Weights of a small GPT-style language model, trained from scratch on English Wikipedia.
Size: 14 layers, width 128, 2 heads of 64 (1 for keys and values), MLP 256 SwiGLU, vocabulary 2048, 2.59M parameters.
Architecture: RMSNorm before each block, rotary positions, no biases in attention or MLP, normalized queries and keys.
Each number is 128 + 32 x the weight over its row's rms, rounded and kept within 0 to 255. Layers, rows and columns count from 0. Numbers have three digits each. The size before them is the row's rms in percent of the matrix's.

# k: layer 6 attention key, 64x128, rms 0.265, rows 30-63, columns 64-127
# q: layer 6 attention query, 128x128, rms 0.289, rows 31-63,95-127, columns 64-127
# v: layer 6 attention value, 64x128, rms 0.246, rows 0-33, columns 64-127
# o: layer 6 attention output (transposed), 128x128, rms 0.244, rows 0-32,64-96, columns 64-127
k30 108:140112120070113115129142140111179121130111145138078156146181132176152127148084093088198152130092162171094139102073094168121140101178212154161163129141156076131171116136094115138161124103083126
q31 147:130163139152148121096123110123079131152131126099131145068114106124133144182121140186125118132123102142155131130085147093146174083140105133182101123150135105049154154154075106117156095186106143
q95 134:106221148139123108146146114079161136150168153100093127119081148109089158143122119170087113129120079104148166119082136131143155135161080160115137131157140122078087134139097139153063142161088126
k31 127:110134159203203153152141120141103186132117117091173094061168130140112143177122120099088081131090102097148049106176062109145102125118121078107111116122164143103148182049131119116117167119136134
q32 093:122100111133117143178078067126134125058130095088093119162140113145121123101094130139116140111158127097144145116098115092117157125108168111126160118068107220152126141150150115111172153124190078
q96 102:138068121147138082162048102115118063150106102096081129085127098121168142114100192154099121132162135117072157164136175047171108110164116155185130100126138134117105153199143136092105154174085123
k32 104:089123116126128151145120105114164143133124141064142160127115115112104151099138168141117143198082101209151116148174164116107111065136176118148196122056177063095101170141065116177144132161105171
q33 100:139180127155121135144171118125116132129108159185154131204196149155125123122104123115122069160156143103126106068137072141202139114108126085098157084155087139148114132144107061168149166108148173
q97 103:132124076154152089171078129096137129133142110099108141082145175114141080139165099114135182127072099174062117112108092088149137105064066113161140119138087108190152142114150143131128096069162187
k33 105:129142103091158175160136141136117164102139130088133140164117095109093145118113084134202111129152158094171131132148192186140161138077121161118135154108153117073138129133114121089157128102174092
q34 091:096162122094169137151154117108149113134074117155104116107083147142124120084140092202146078072148170141089129106102124127126117188105143108121100167131054103179110096144075111122138121043140170
q98 107:102137110100136081149153114162112181079198149106099162141180119119124144141155109113115121153146137155148146086103107193137136140156148095125142050125094122115134116115104096102095124108064121
k34 094:097155187113138149126163170167145208104101150118131103138158122157109146153129164126135135155074131077107157090145161135147137158142146146164168113148162166130114204144159098056052151179119115
q35 091:191134098139123072171085181120150120097095163059137176154155166110180099099109139178129139161188119125119144125108114154099118123141140094158067124149090096129156149126108150113109114032149098
q99 119:103123125156125124119138185145168066058104115162130141167099113131120084130133168083147053070139180153153049097138133136105049130137132161124123114103082111161175089160120153127124125063142129
k35 093:137132141114132098109118161148199187114130090112130159105060096157147142112136136096159058158150139112072107128113093098172152112120098132110113084145144120138089134104136102046102081161142115
q36 086:139114158127162122104178120076144133133131158108132143126154117122135176192147139060132128170098134157192197149163090143133145129126086099119149124136161171158156139101167100140073148163125177
q100 106:163159101100175118131192148181168091081125181148166122118170152085123189147147090182190147074165022101116114102138139130148115108142137102099187117110107141133131145100178140157098118071086123
k36 101:113170136109108205112090075129142162141201113155150134171165124123131147145114097155131124076143095141111142121164145104160134106140084144178165157138060133138160152113119177165170103167170182
q37 093:157132051085110096156061143165158122088048176100124123135105115060130133127148124139148135151094115096105100108136077148115104136102170141086138151121149180137159116092142164155106156071169139
q101 096:166144120153177179126130089082128162175077115124148162152189088115083159120127133128113083172112074157081155089124129149165119105108137145126143102107112157113069068057119123148201152087121151
k37 092:112188148178122097162149171155134073200104157127143128191094133124138179078127131153158083111183141133120141137179111194124129098170078147092043133080167117156096137095095171121152121153086066
q38 090:124149074114085063164129085102110134136135169128095152090179156108154085128135227097073130136085069123200137128105142108143133165151126124086123144139186111148170167209119167108145135154053143
q102 104:118160158167131142142129177165085153178135126085129125114088140174150156118101069086120105162173130122142121075085126182141086139108113125133116103213101047187115135143107135166081128095103111
k38 106:115099125136164126149149138136056134184120079157097111153144155160128140105147134153081134141154129168119112196090070186156174135115135184148125133137057127138137118146139126092115084199084114
q39 096:124127126024167167153109133152107146087132087190102123167123147118088164119092101122132101112178162175177144065186191075059110136143185114130125187161135168168083125079146122123102142173199104
q103 122:184212171170141146124111088133086136133130077170125149117151122083097195208132121165126154138098132150117189099114140089131164102094096093130137164083162129115127097192099083111139094130134085
k39 089:152169155173169134121161117109103143119128147102142170105134216124109195207182111161120151131100142106102087152162142103149166082107102102089078159122110074113105107127144081119157105073083116
q40 091:159102133059064078159112178200161087128105126165174125152134063137146124115111147099083165136100173119142173187152133116105137087156116120134136125142137123128058134130192166167099133110123168
q104 104:069119148101084097161095083066096123148144107165115162113085133175181103139144146149090181136120149132057183115117130089108140115117130112155123132164165096133103174180116193120152107232179055
k40 113:087133148136156098148183160129074156099138074079121119163103117117118113163101113131077124126124113093116083113142136132159104185143222112184134157095093156103172128093098126142099139164113152
q41 123:145091080140137177107141112124078124073087100128080104170159107129145136071157108136108104091123118135031156096143110117170119138173171091084090090144069066129148120092122163091140106069151120
q105 131:117076121121134115170121103122155154162110158111110083131103201158116173161162101184100078132123141091149141115134087193154131105150111134084096166126098159152143117161174127126139141063150110
k41 101:200107168090145169113142053140181098155112162104206151146118111165121104084118090125119048161152148097081095169116114106093161095117119127071145166145126106094154134089086124146144146134165111
q42 095:133127187108185120113141158101108084133105080115204135129136118151116158102131133106086087136121120069081097117166184112119117099154158112149113166103137131103086116056077133141100120006195130
q106 104:156086132069099126108150139154081085143194080112180112115080134163075078128142102145137135160137151126118120175118120154189141082073166136137182106087050172136133125093119103173141090119184119
k42 106:169121135055156172112083125157111131171135098166140085175114116108128079153087167140129175091111140088161104125151139178087143155094104117204108094086143107114149117168080084084084117079170147
q43 092:184102154107102121102121126056126115127110051148121154075097120120111143137110091107151152124134138123188159129186160081144143099123064138154117145112130132156172129078106201099083100151188205
q107 114:137112131162157134096094101168155107160129078126199121112165084116160116177124101105133102098129147161089135117093152116151144116151104116169135095071126105076152107146096130147114166093132115
k43 096:176131139176125122161139105112128161131092116154160094128144155140120148120146115109168085135141164158091093222111153161155108082073145098130105132145128113127135155048111085103156118140130146
q44 096:129115013134088135175099105098118085167093108137070158119116156113114106071109138133124120117102096139138116131082157102122179133155093141156102090134117149112104112198161198142125196137071109
q108 107:119183232145134150143136136123160137155103182146118119170183143142137120158130119073121125101121062081130130194103131141124115131099127119126141120069134143102179139126157122142098170108063117
k44 104:140152079138135186126129111123128145145138126107111109145133118155094164097110132106159153196086142093121112140125183116131178054152144134085123189061169187045142163144116168124178117169123149
q45 100:188111153158082047142088111115150100103155104086158122104151107163127103123104083137126167140134108111138102148130146190144141135101111101088109079111141155151051098164147114167116195125138220
q109 139:199082095133071081166138168123188096145154113121152102118078166082116170086055170133117159145135105119144134165087134161140082156109120122096082171118136113144128103115135120164182167094111153
k45 101:137173141058093122092136119127137076143145106156146157115127090120118112052131171116137173184167113110104142132128181170166092117090077129135123130223121143116123107151119132105162131136177104
q46 105:119138179165126117147151078115085169173125085153131166130112139150083156218128104095122123112142102103065152096103134098132181076080068094121132128051134140177149094206126072132153121144131132
q110 114:069083136150107127173168197100158162169096140113111096171127144123160143103160112099127055064161169094069079152108180149143045114139171113089155153159104104146121147103089112144131171073154156
k46 104:138132128112106148177077077150162117080122117171102029137060138104111074122130176100113137132118130103148157125138188134142120175125157192117155179182114163108104118154188161156199109147152100
q47 104:178134154128071155106197136102099150089117095120142133177103119161161098111141164110132180099149219092118189101170112182132123122140172104085126141077103156121113093141109087075138099087135063
q111 097:109137124106134154096155175113135168158084148134147136115108146147123115178098120172139130117187156130137056140104088132118085119143157167128146127114162121130022127039121154153130146096135112
k47 117:163148110109145158129055090138093120145116124152093151094134105092151154130233102098108108137140105152189182164022179150124167162143120188160158144135109169115159105140141117149154155153110117
q48 087:132086115169194144136124093173127152129117164110175117125099095160166141083062107117135118173132140130149134167087125147144163128100155068102116114084102133178161130173132158101186111135137156
q112 098:143160144154094163107139150138102147129125137130193109170101092142117193078096131128102192123089130138153110199167121161109126089114110084121107131081085106157124104081162143144136185203088129
k48 107:154143171118117096131119115170134071132160122151126071128186103079144155130134103154167117077128146101112146176126113156130067102111166138098095139130078158147091104117115133134111098031144143
q49 087:077080079144082136117174170172138094075115084136065122136226151132162153090115118109124129163149132183080128057116128101140155188166153093104112127050091145157127130094111180117123134107197100
q113 104:165141093149127090117155117142177115117125065176166127136135108092175161145098153120154130169119150133149118139168180171159141118145095161137179078119157151162157119069136162131162088160158200
k49 100:106098119198166070130098087108135094153125123170162151123132085136137098139126083156162119166180123091155189117095130185193101119180109101080126144145165170119139109140157056089063148025097133
q50 106:141131078156123122123079099126134097155149138122149041123128141142171080151102096148155153133099113126128126123142125152131094135168155148096140119107107158118136071085103177110146123062081130
q114 122:139163095135088123118118089043119062108096107107124142162151056116161128137099104075152156132103127140159105137134136115104143069080125081151100127149112115102127144090074166090064155049083087
k50 107:100134200162151145080120124135154090106183131114138132008158153126093150090079119156111098133131096104180125187098107143156172117113101148092108096113096129122086062130124089145130172086117128
q51 085:106182148126139107140102130068099074067116076084101128110178155119144127154130122170121113120185100177151097158062093146049157114144058141122084127163180128127084169159131096131103154162149106
q115 093:132098130133131114145125060134139170099123116130105129145096121198083194074102135161152152095103081140099092075190121151111148102139132181159119147182139094110162152083128149150164189153128098
k51 113:162116137096200115096104119169153183104137152136083086143140118118132152099170207100171178118137132096110126147182141157122181169166159133124128113112127166145145171144151193136109169155097127
q52 099:172063091144116111095061126122107091155136143129168127143178108135120103137143092089102160197121115105103164099064110091146177124112117124147103133159164074107090146144088098126133183093155126
q116 089:131150112085128149129074165113124112116128104142149086086120144097123117080139099139087136066154205054170141128140102138120087083133125116148142149181156147104162149155180129134135107107140112
k52 095:183119163197135118151144099151164146101160078110115136099110128163171112118169092110139166085120096139200123188119117147140090150052112108094103100146097132123138149112134102145117129183110157
q53 098:165122132159138153133106170076120135116117105066159114084125096075116171136146122058091087149072154098094135153072114140175151181036076136164187127143117114119091144144096114150152127146101139
q117 103:127116157199162066113138163130155144162172140145070123166139163092103092187144124115129124101172112105175129097105151108113158114153092130119095088094151124118114121132104138110122168159047096
k53 111:146160134131083183092079144159146132097148065125088121163040157143192146102085087122126146141143160178124109142102089112129127094148174155190126186084144173192158118130104102148139132083127145
q54 106:172134102187139134127151091137181151131150111078117132094159107170121153150130151174093182154099114094156135161089106169164137130087071094125110167060085112181115103078161149129103136097150074
q118 106:138106089181094150124118132113165068173171118086140112047106095160180161128111128118123116091141109110072148153095197137145110163129086123125136114126165080124151147111147106144070114117177148
k54 090:131141185159111128087079105154126107130105128177188102100160053133163148130182164097049126081139109152122185059125108074135168142155097167147159124098114138138064114139130115138156118152093156
q55 081:138132075106108078137136097109136140112105168176131119119130129087147105136120116066143163109105128096130161109163150149093144159131144097159194119089123101117149177134090126108120154121115175
q119 114:074083114142115081145136166090100146117153128116065118119111118182146109126131153110125107153120087118148196129145179153074148140182126155171188117130151103125155152141079185126194138232112114
k55 100:142144126120126147154128135135140073154135144140133090169122124135116108062102193101121096133076135125087113088103161093106090111118186141137140147102130119129122137187142117158143164255141168
q56 104:140154190110194192135140151084016137145158124175102141083130143117084138164127085105089119135110145107134121064098158132145156127131149129092131108107123097059119198153138074102120062109132108
q120 105:127135077196130113126090104090159172131129130113135077134123106134147172153164096116130116126086163168141105187134075138152150130078063134127187093126157092131180102092105115156067151126164116
k56 100:081162119143168112178161160112079126100092138172147125054139118172099127117106100102100114111108164174142174081117068158171162094109136138095069159133070139206053103124139120132110092112138148
q57 100:082117077125081172109131112161186146093144179116114130172148166143091157102136120073121104130103142122168141090181191160115109110179070120100127133124126083157125070100137120034141109123105131
q121 098:133113119084127166180145149136190111146137084150122119147148090111080107186096125135167187095140095096163099109176097114112166100073140070101098088102105148151143114091161131135106112051108138
k57 100:114103108174152110121119098178158125165078181135143181144171070138158135181111176070124138133137095072125150151151134117166198152111142146157089147115171171103097115170145083200156183119119115
q58 093:125147158109083119168149191108104140140125122161133113143125129165142182164124034106124135113176142170193130101138147043165129116086150112144106090066155147084108101104130112157126143134126177
q122 120:133179181125079104148113089088104140183084187077151120117070155150152128101105083177136118166146113116103173199112127165150176085080067128107135156127117153134115091088073099078073152122101130
k58 101:140130156109139195077146117099118121126172106129170143123125142153112117119062106119108123132150099145079155165100130147137126112120185110178141062170076135176114062098114121116121151137132067
q59 099:124122030140157172105091097147146165125150158114145139162107168099099146110121117079099088168077176148137124157135156173103137109156070085124123154081090127137109132148150176107091106108183130
q123 113:179057093097221123131183144172095163110148118144081106128136100107131145117135127073043140159131165182166144068121180119085135128140145115149095173141124137121091120136113177170112112184130159
k59 105:164111156125196151161181133140107097115099096076195151099189119189130135192095120119075082140124131067108068099119067093112141135139104127098189073112108119077057183063104100128139129145155155
q60 099:128152114108138071106141099141202111135156159144182163113128158157079075134142179109163087067168126138127128101136194104196110136151186115110086107109142136124134193120103153174155111188145162
q124 096:128127088184091099151126098125123105158128069097141145150134138120178150153112238147142138154093087131207107133140148116070117091098093076063112087102114114095089147108103133163103119106051141
k60 105:160120144135157177103119078091135119082102124092124137169085101160165163151097105150135088153175111115149126189133127129153131136178118097110166137054147115191164120125204143169144103118132113
q61 100:162106158098109129102128177097123166115127142121137119135135152094157103169135141137131104101124154105056150153140174108102146163162115166146151116113116131128038153078108100167114178188133100
q125 103:178152202117110107092083103162098141147164099148206231081141177173137131184102106204134190127159136124087126124136133144097136128095091116255121096115149129071084143116132102142104114116108135
k61 098:099167127057147089121134126148134149102155099096173146120142133157108130111157091077124180180118131131130117150123145123094116107190163206102112131115116152160128056138133122151138107173088074
q62 078:086086146090129217125158141132150112146045178132106148111138121154169115116153138193124078076163129159158116109141076134125156151125107104124107099239116152192082093098141101142139188187168098
q126 111:156131152128120200106129140168109138093117086130158123100126147168160129125094146093115045204154155139175171106127133153138144111149147173121095080123117146133110028155157123076215145112141144
k62 099:165101153120159097173173148137166166190171144082128195096121130101128107176184169146132166206104148178123056100097097130107134104063149151125153105162114073142156158128133116158097123160095095
q63 094:191146126142138097057122110125128131120201128141169115077109109105053162104125107151070104106070176164083208089134138129180196135136115188109107115081109131139088178136092125110137182126138069
q127 089:073158143080106147089099079061145152166151132119161062104116174106179114086127134112112195160065125137142116167084172112137125169192160102105142150102121069094184149126154170151124121104179205
k63 097:163115125130130141203145067132114127106179123133205148201116082111141139106118142162113088161108078125053154165122115116154158075140136122119161110147089157148123169131116128130159124094095164
v0 099:132133166184132182126122171116157122143176118046135123121138112099123134121171079132113124120104105164168187052134135137079139155057154166113123135123130116122095108116126124148137131119138155
o0 094:095096068126180073103087095147085122063056121126085148095095100151137090125142151125209034081117144147084129132152140118121150125111149152089083112117144132105118154134084151129157116176120116
o64 098:148141147152100129145072113121136133176134139150095144148145118133112120150161170146070161076128136099175118169109147131145154144136087097109109117094184113144147123183133071080117178152137088
v1 095:164092101171143115089137116108102106130133118136167131132160112150218149132067117101107141103168169098125108132085154120045091113125111109080155124151187136182193111123127176142189156169104122
o1 105:131124139088076123132120116143172135135136142147084092055108088142125170113145142124123123130134061100201146133190134151084165114174100153151112117174134119103078119108098129109143148216121173
o65 107:135146072116131118129087159107111030083121100104123163141097153070155155161117122157079093175108216200099167163147110185114127149099108151109171155137161129158156107148156129111130116178137119
v2 103:143090123158069174114151134160130137172125082115082149111140098063070158155129115124131126095095129150199058181125119194088193195136188119077102166127203102157157153099082156140136127111174146
o2 095:137157143091140179162160127182126124157132136121163140159133160118135137091159127094110184127119171143106127103150103121129141145179124139140131123075097190136095126096085126064069168073125124
o66 112:149117096171139152106051152160123122114084138167076136101128098149145129137082094153118122092085083114130138109183180104060146111129079119112115096132096153209144089085112117173145132131121112
v3 099:072099122173106127174126160140072176131164125201148098146098153166092098131136137097131117126123147155136104118169205138149081130152120152113165151126154178184098082092101085087074101180135101
o3 101:172149151142154144096150101109091125175157083116150145200134096186112079157134128151140077165142153131173192168177132148081112141150116095117157156110133145133095134135146179115188075173067074
o67 089:122074155087085150197119156134184095126103204114177116160149122110116117133155105159175196146160118074135069098183114118111124128115109104199123159147184153145146085141144136074083167124168127
v4 100:106100116122113125109161152149166076239108097089111167125110161172131156089099160123090105130176138156143120119144139116062110126143106110082119143010185091085127137152135130123096132111079081
o4 102:185121182116094166115155143123119094081127134149162134076176084212097164164139093127139157158086143141076107109149134111191061132136148138122115142109184118184160174142095048123140159204129163
o68 101:129101069121164152122095116129130083137145128134112129102145095074165078160167184145148118119105180143185108170091128149150131071135139110139175088133126183146133051166098151111105158135154120
v5 096:122117101104121157055138155127133117078137133129151170078125129143149153062179098156159074059139068119156175108126114113131097122153164067176153144131152123108136162081171117101124100119133086
o5 087:151143183130109114116106142160118130142068116084085121108091169069105131193170150120147096185139169124179091108120134160152111180186199103141089151124138165172160112170138105144139163067166117
o69 102:177146127095124115146106170081055121142182162121146132219117162112127126144105109084157119129123089178146075124118134138164158134095052163118066167158087159099141115111119107131101144126106085
v6 103:169157095166093131077155181153116138171067109135098196196149126141145076068145147065125164109069150147157113133148114123127092086098144091115079108079095154097156163095143119175087103127141127
o6 108:150123164129130128103143151160156125125126081183182129128085111147113154152126209157110094109144097171074060087121172111200122138106165106115132182138148156122119126077099111122101116244129106
o70 095:173116136025142138117072131186138121110196139133077132176113101113157103104148122104156169165177155126061149089113113111153147148129110160120167144127160117142145173158131138138119122091158123
v7 100:079167136169136128070125139153125165149079104175130112114182067104119128098089157112125093118081114108136163102118133153120142088162115171136140109109159103119131158154099135161152111133109081
o7 099:140138170128099090167112144109137167166103151144114201130168155149118105122071089120027158184165132130158111171089133125119122076119130142092109152164152145113152196143128105098143033134063161
o71 094:209127130149118160096088152081036101107143132102124149134120114132112178134174098157130141158136157109095104134141128145193053163152126105146096131163170159143154077121141143125122099164149116
v8 107:190173082094129125142144159182070189126136189150195119145111116129096123113117121066179126134148159081137107110140141180115127094100096103095092156150144155107077073110109198129122127129139113
o8 107:102143148157065095101166129168143142134111139117133162168158076176134157137158151135120146103154104144146105139184148114103092168143159101162085147074138157175163131115140108121085137116153125
o72 111:114112140115160109161084103076124113105098101140096143132081120175186060119095071108110144123099155193110152166113121101148171178117148162115120119158162045108106086165185145206141140228115132
v9 103:064107092102146136151169123082135155134138112062173088121147096146178178079113160092129129134165141088088113092178106168085096169125161109144168116122120100163088099165102131144121170170166127
o9 103:144082160144076121119149164148161138117145098140099129097063170167119128121057143074135094107146088093051137152144119111107101141156085079128142172115107111151121164050112128149113119065168144
o73 095:139112151163138120139118089134110118156170157108150129117136087055136169140225152209064137126171150103124128149123120100110087074070070140146135093148138171122077144134127097091134198165160075
v10 100:127095115103103122140163101145123102128116129132106129074156174091093145084185109118155092061150156199109144150134096111123163089094125149155143145206118114158141144062096174121144125100087072
o10 102:114079122114127167163172104141163178116161201086121138069116135145114100172089112136105153117116139107109047133118121153161053134126051098128183131116154160141122129143109089179093155072138150
o74 106:158172122105097131130109149149121177077124090176156081104134153084117100107109149108190097140070142133133122140150173121110134142160159137163058154122145110161136123124119100118140083079148062
v11 095:083181104196169179055124114115050135153104111147099117099107132129138141123145062095108142161179131169148090179094140153095083143146187095115135148101159150109155094137063101053102125173177130
o11 093:140168149157142122127158122144125152177132186082172138081210122181084194119106174115035092135121119116111137139180133126119129131151097143132178069063123090141147097085152098095148118153127129
o75 094:050122106077113101159146144213146130120074128075115124168070129119155076123139174093140162096120101112118090147164172142172185093110091134197086147136144175142095151076105139134095158176128105
v12 099:169087082167150192091114157202149129123046155126116155097123099089108125105074171127114137090163166084111193141196157173135132136121109152126112148068170143083178141074115141122127130130151099
o12 096:153124107120138092127069195163105146096176137099109113090125125124142090151151170071092138123137092147142132101074159125122071134096114131145097129164143140095165125181116116124105150216128166
o76 106:123189121049151112118118053094183080117091124105145178195132183109115102118151134139124080119149147154136099071163081138138142104176139164086165134149064163176143069122131088155114144126142144
v13 095:119057148085080103128105108145067122139162215148116150139117087164104107132134127147113124063092095079125118090138059096110146143049124101099120168143157148131051148164114128125161125118148133
o13 104:143143100138157106131146114118114106103051097113112170192139126101122112117122117064122079125123150200167118145161136053112171140113079070107078098105172158145097117103132116134103097134143193
o77 105:170164093137122111099149147122099084121166175183082153135086129136185117162124096090158196163135126123145164106115134126226106156109151120155100181153123121185124140164139156076136068129112052
v14 086:070110193096094100144144119143080209144187166098146162115104123159165149105131087182155127125069100070099152118155136101073133187160085137201106148144130124150138096104136166188139172118127177
o14 095:112115110204169138143135083135092124096149081138072095124106153076099119118127159151141108081148098158178135155093115126120170177117156075134103110119131124140167111168067076080155116112126109
o78 084:155169086099083155117102100081139110127132149114133145148118125089140100091141176096147120111110137112205090152187142173116097104140125166132162118153136102100112091150182164130125136142134123
v15 101:167139086141108162185126129139117122197135122160151174093124133108123143183103112185169110148092115081161131196140155098102163119114149111094098120112137156070104103149088169080108107110152174
o15 087:159132109129108157139168111117153091184165141083205178138150072128111144117131197125100145078121086108152128125130117171096213148044132110134158150156133180163069143125104051099119171111126119
o79 111:091090177166124084154114172130115096043062102097076195166076126131137119163117148154123092135130152122163056133136092152136134125157112147095173112151142064137156064151112151145152082092107133
v16 103:177106133146149132130151143133111158134089137105107154076144136153059201100157119111112161115106086133130145173069127075119157135035191127147113168078154148105073047149207137132123183130175147
o16 088:101103159094092121116109068174134189156095142152204128186135085092159172138154143091137103145142166096143123155134154099088110174132144130121073145161162135116164168087100086082101128098115155
o80 101:111172126134172061173155093183161071179139092150094107151131076145130156107071157134152133117115113110142100123193165076135193119119158125071086108111159168119088160087131167130164104086102131
v17 093:126165170158147131148136186110168103165151141118137156137147143085138110167126151127109188128171173164120157184146143143148114122166110132157158113189119115128094131140052137147172184116188206
o17 087:088125132084144175138136070121131076032135128127168148071093107157105179106143154166098106072123080117147143092129139107107089145126143074100116106059104083126154150154123134115119169153125123
o81 090:140071139118091151134115204119123177123124159135101136118160154188168087146161093122129150147150132134181164161105154171105141175164134144151125120090155142179119140086155087166119141186119164
v18 106:114129092093064094129187111181116144156108137173136117146112166112110108150165097136091174117145109119139117092140111182074108091142163162123101111160135165083138096114179125095073157162121069
o18 110:131128115152144093135191137130097151151159119175121145112140132171081122143114194141129125109112173106127156156171128202219149190123121126126161147095159134140150090128150104102173043079102132
o82 090:152124122068160140111083105154096064066125145088136139178099120087184176121107094113177147112112117156125101083116143080181115108133178121129142151150115089138153113139121147146089125113134153
v19 100:082158164082069160156097164146151162103104170112111124142163139146173075145117083146171130157097163111095146141117145167139092110082184111174148121125108148127090131120132137113184142163180122
o19 097:132170124110139076117191133141099101137165137105153131154082158085119167083156170145128132090184121091129081129108092180092067157174054142091112098190097152161085081139140119118105135159162122
o83 100:199113112074086148085131108171105111168125099110103100127118108143075136132168135107114158142150116164176111148149146066148156129152138134098147142096200128103163119055150141147113119052140075
v20 097:153127145104124074104141121137101134140104149139128137106074108170180061133134085111105108145156119119124094170127114133142106091144076161209141076084159165140084143151073184133140068129092130
o20 096:134192120156161134146133195087097048122103163136149148086140158119128135225074107142133114124078090136179131100149120135128136127098182086133128150118100070085198135166153061159100171167104108
o84 103:099080136118146169106183124199088145126131106133134098188121136154094100033144095087140112183192142154145160124155123127171116150102113167089105058188097102197130096145136105147162129207114142
v21 106:155108113143104074109137121161133158107179079119112190181148080114107123078130129154112062124066078108144155114137115085149154142154138101080113069125107114085067135154080103087100117117144114
o21 105:130145136112124126090146054124103110126134110164167139160081086125143130147083093140162114060115156176118106143160109103103169178130117185167133124091035125123156145139106081149109092178117168
o85 100:126138071114160068181107131127099136154098115125118080074147120145157104095127143086113143136165122148171101172070157135120160152166141046107146140191164165129108144130135159122150132158144111
v22 096:136156176102116098138119155170080100109159155120132121123190073191104111137167164118129083169153165134144133168098106101112210087118152052134132115129107110084129155166083070106091156135116185
o22 110:142140113150122145085151117126098186136112142157155155185084090103092158113066073151101166153099121150064096148192107093085133121151176101159135044080101125157159080097149141119113134138144124
o86 096:054098118135134132143152081110148123141128134123116122096148141130128049112105115170164130097102151141118121122134158095111063062132076126125137154137130161090126109165171095169118130064090086
v23 098:134067124158122156240151144153109136140101182098140074194124159139044142091138123117179152169204120110080142109113176155116135139100153123156146120110174122131127148149144158107109169089106153
o23 102:075132113094063185108095128133148094100155114115134131093189121117148140109217126137136140117136115147180160098128132155121089181088096127119144171139070081135177182173161109142166134117106152
o87 101:184157100132164118136133108116101133068108134134135113119065108165093064148109165133158090065131164171135129133188122111100148115151166122103135151089114151167080047154139135087087167043120091
v24 103:089136116114146073137081172151114117099126150153113104167109119196109080099117089126113122123119163120122151083189144123096076142171151078109094148130134123129171136089184099120083061126136118
o24 102:152128086174133108121098111084087134154106090110087142091130141128132058110136146122178167113151112138130129093153162153213095141112099125151088073060168184133109107170140182159132131119127088
o88 102:146174128096110097059074121159158170090192112126157109158135130129051151143120120167167157119134091143084133140104112150078162132109141094142141104141084064100141105118139144157106146098150096
v25 101:124171103147150127173124120106133167123154117111182089123090157072074044110189124193117093126141140167133099130150072156041111102117170077143139168147136115150140103085112132141086132184133123
o25 093:067163144092094141189186166145127120092067150141168076108167140097120124164079188130111140092134132155104099137145080125184106125158081161096154134064162138119141111137167177121104074111130112
o89 106:157134079164099135109095152147116120141141135102147138175104132119103152173150087130195127120122054058106114136187146097122109102116107136107134128168140057112161103099108093180143195144101104
v26 095:109082107104122187105214145139141147119110095068138111146132094171137130119110169107126115170110092122071127145140159093154135119142151168167130158117100126131123121089103181122149173159165097
o26 092:156077051190129095112073104135126168131141115177134137164171171121158136095096136146132091103124120123092138107105126095124131185133086120105140071201109099118139161134141099100129118129151099
o90 103:096195168157109155164075146145085095148067137200073146119114154129137130130144065157090177076148153097150138101129096202108112059109068133125143112114152181115151115149103144183068108038087106
v27 096:126140068138134102051155134080181120133116157183116166068145155143164114181133162190155130148156125070077106140126079096141146163118158064143137118113096177173112060148115135103136105090125159
o27 099:176117026094143139136122100149137129106140106104145106162094136102179130109160201090101142093114162137211134155116133120153154153106145089136137081106152133149100069131133127061136167191156119
o91 095:088111124131136081138125101145019125137119163101172121140149100119136121096143170069140103180146136142134192104154099151123094084134115126084122159080182159132154158135131118139109145135119083
v28 108:093064146155049183170121141109152150086171047130169127139142091128099096120099148109093122133092153144132123167159156121108060109128113150104143114078096103116152140082145167179141170150114196
o28 102:117122098050128115170165142131176166091143054131069086158129128102184105100142100205153141124118093142122087084106109121123121151128060107164181180190104184084157115180150137159152087079145168
o92 103:195177153161121109114116125116135048145166175116131173091106120156115152147184127165105149117161104162178143123151129184156180122104131205119141131145093117176091137101121146107118094114108103
v29 095:115184083126165080148123063182165041105168164084126144119128142123199082115135114067196161137167099115134136129178128136136114096122116215126097101091113105124133077084104135185113142137114145
o29 096:117096118153119153102147133105164133206119140166137175069088150116136152132162097133130133110086164137184118062108109103136123121066184097081096127129114114205144152162165109144147130098139181
o93 103:134096086085142114101117124134131166107135093169119127134153134174167091095095096148097163146126124106112137101095139138195084194145167107134181142146082102085099149089101128206129155097155124
v30 106:152104173173134118130144139159139143111076124053062078112115124079100078135118110115162134138134148209130120139157168125104129148097079127117113151104124115094140151112121153094125115136142181
o30 096:147141099116163136121098115148098197148123069137068085135168142112147110134060094173119155158074120137189187138041105121164098123139126130119141136141109131163094175146091195164134116201128157
o94 119:174094093135057087115129120172167114129116059144109169096113091099146145122203114166135130101141124123152131113164136090086188120152170163139146082111099114173106071113094113117132171086113131
v31 104:155145173145060061141160098103108153119124151161134110156149091126172085108115168123131083148107109161097083109106121155137105170125157105107135119131080111141102142139115182136153127105174159
o31 103:119167124087093110096130112167119104137116072166130124158114119072096164122095095103090116109148108092117136124161165122076091136131155134156183129158126114131191114157074106181077154102103148
o95 102:082120132151119118110120170132116136098161123128061124112110143095193116172130145174147138148105127176128168112122119134104148162145111058201118109110151206088119127096174169140179061092169116
v32 095:068162134120164088131169095168116130116163137115107156123121133128103113169132127098185136156127130173174120063104170161095105145162134164109120136168128121177121135102107081179156130122102122
o32 085:195092098119168168113079119098121125134108071157074104081165099142082129131184137154099149111123098087093142089124098213153128155104105140116130192111104104148062169124119145140106130191120102
o96 098:100057139151133128129155172084157136096153147150143161105125189118186130147121175144115114093067142127169160145109157090117092166151118062178144153105054074131101164147146155090116151149146128
v33 096:170130126115163121154127119177111110103104071146108125129120158096080177124111139175164040147131151152169092121131080132116118134139123158193153142115125062125071129112107127142130123146138102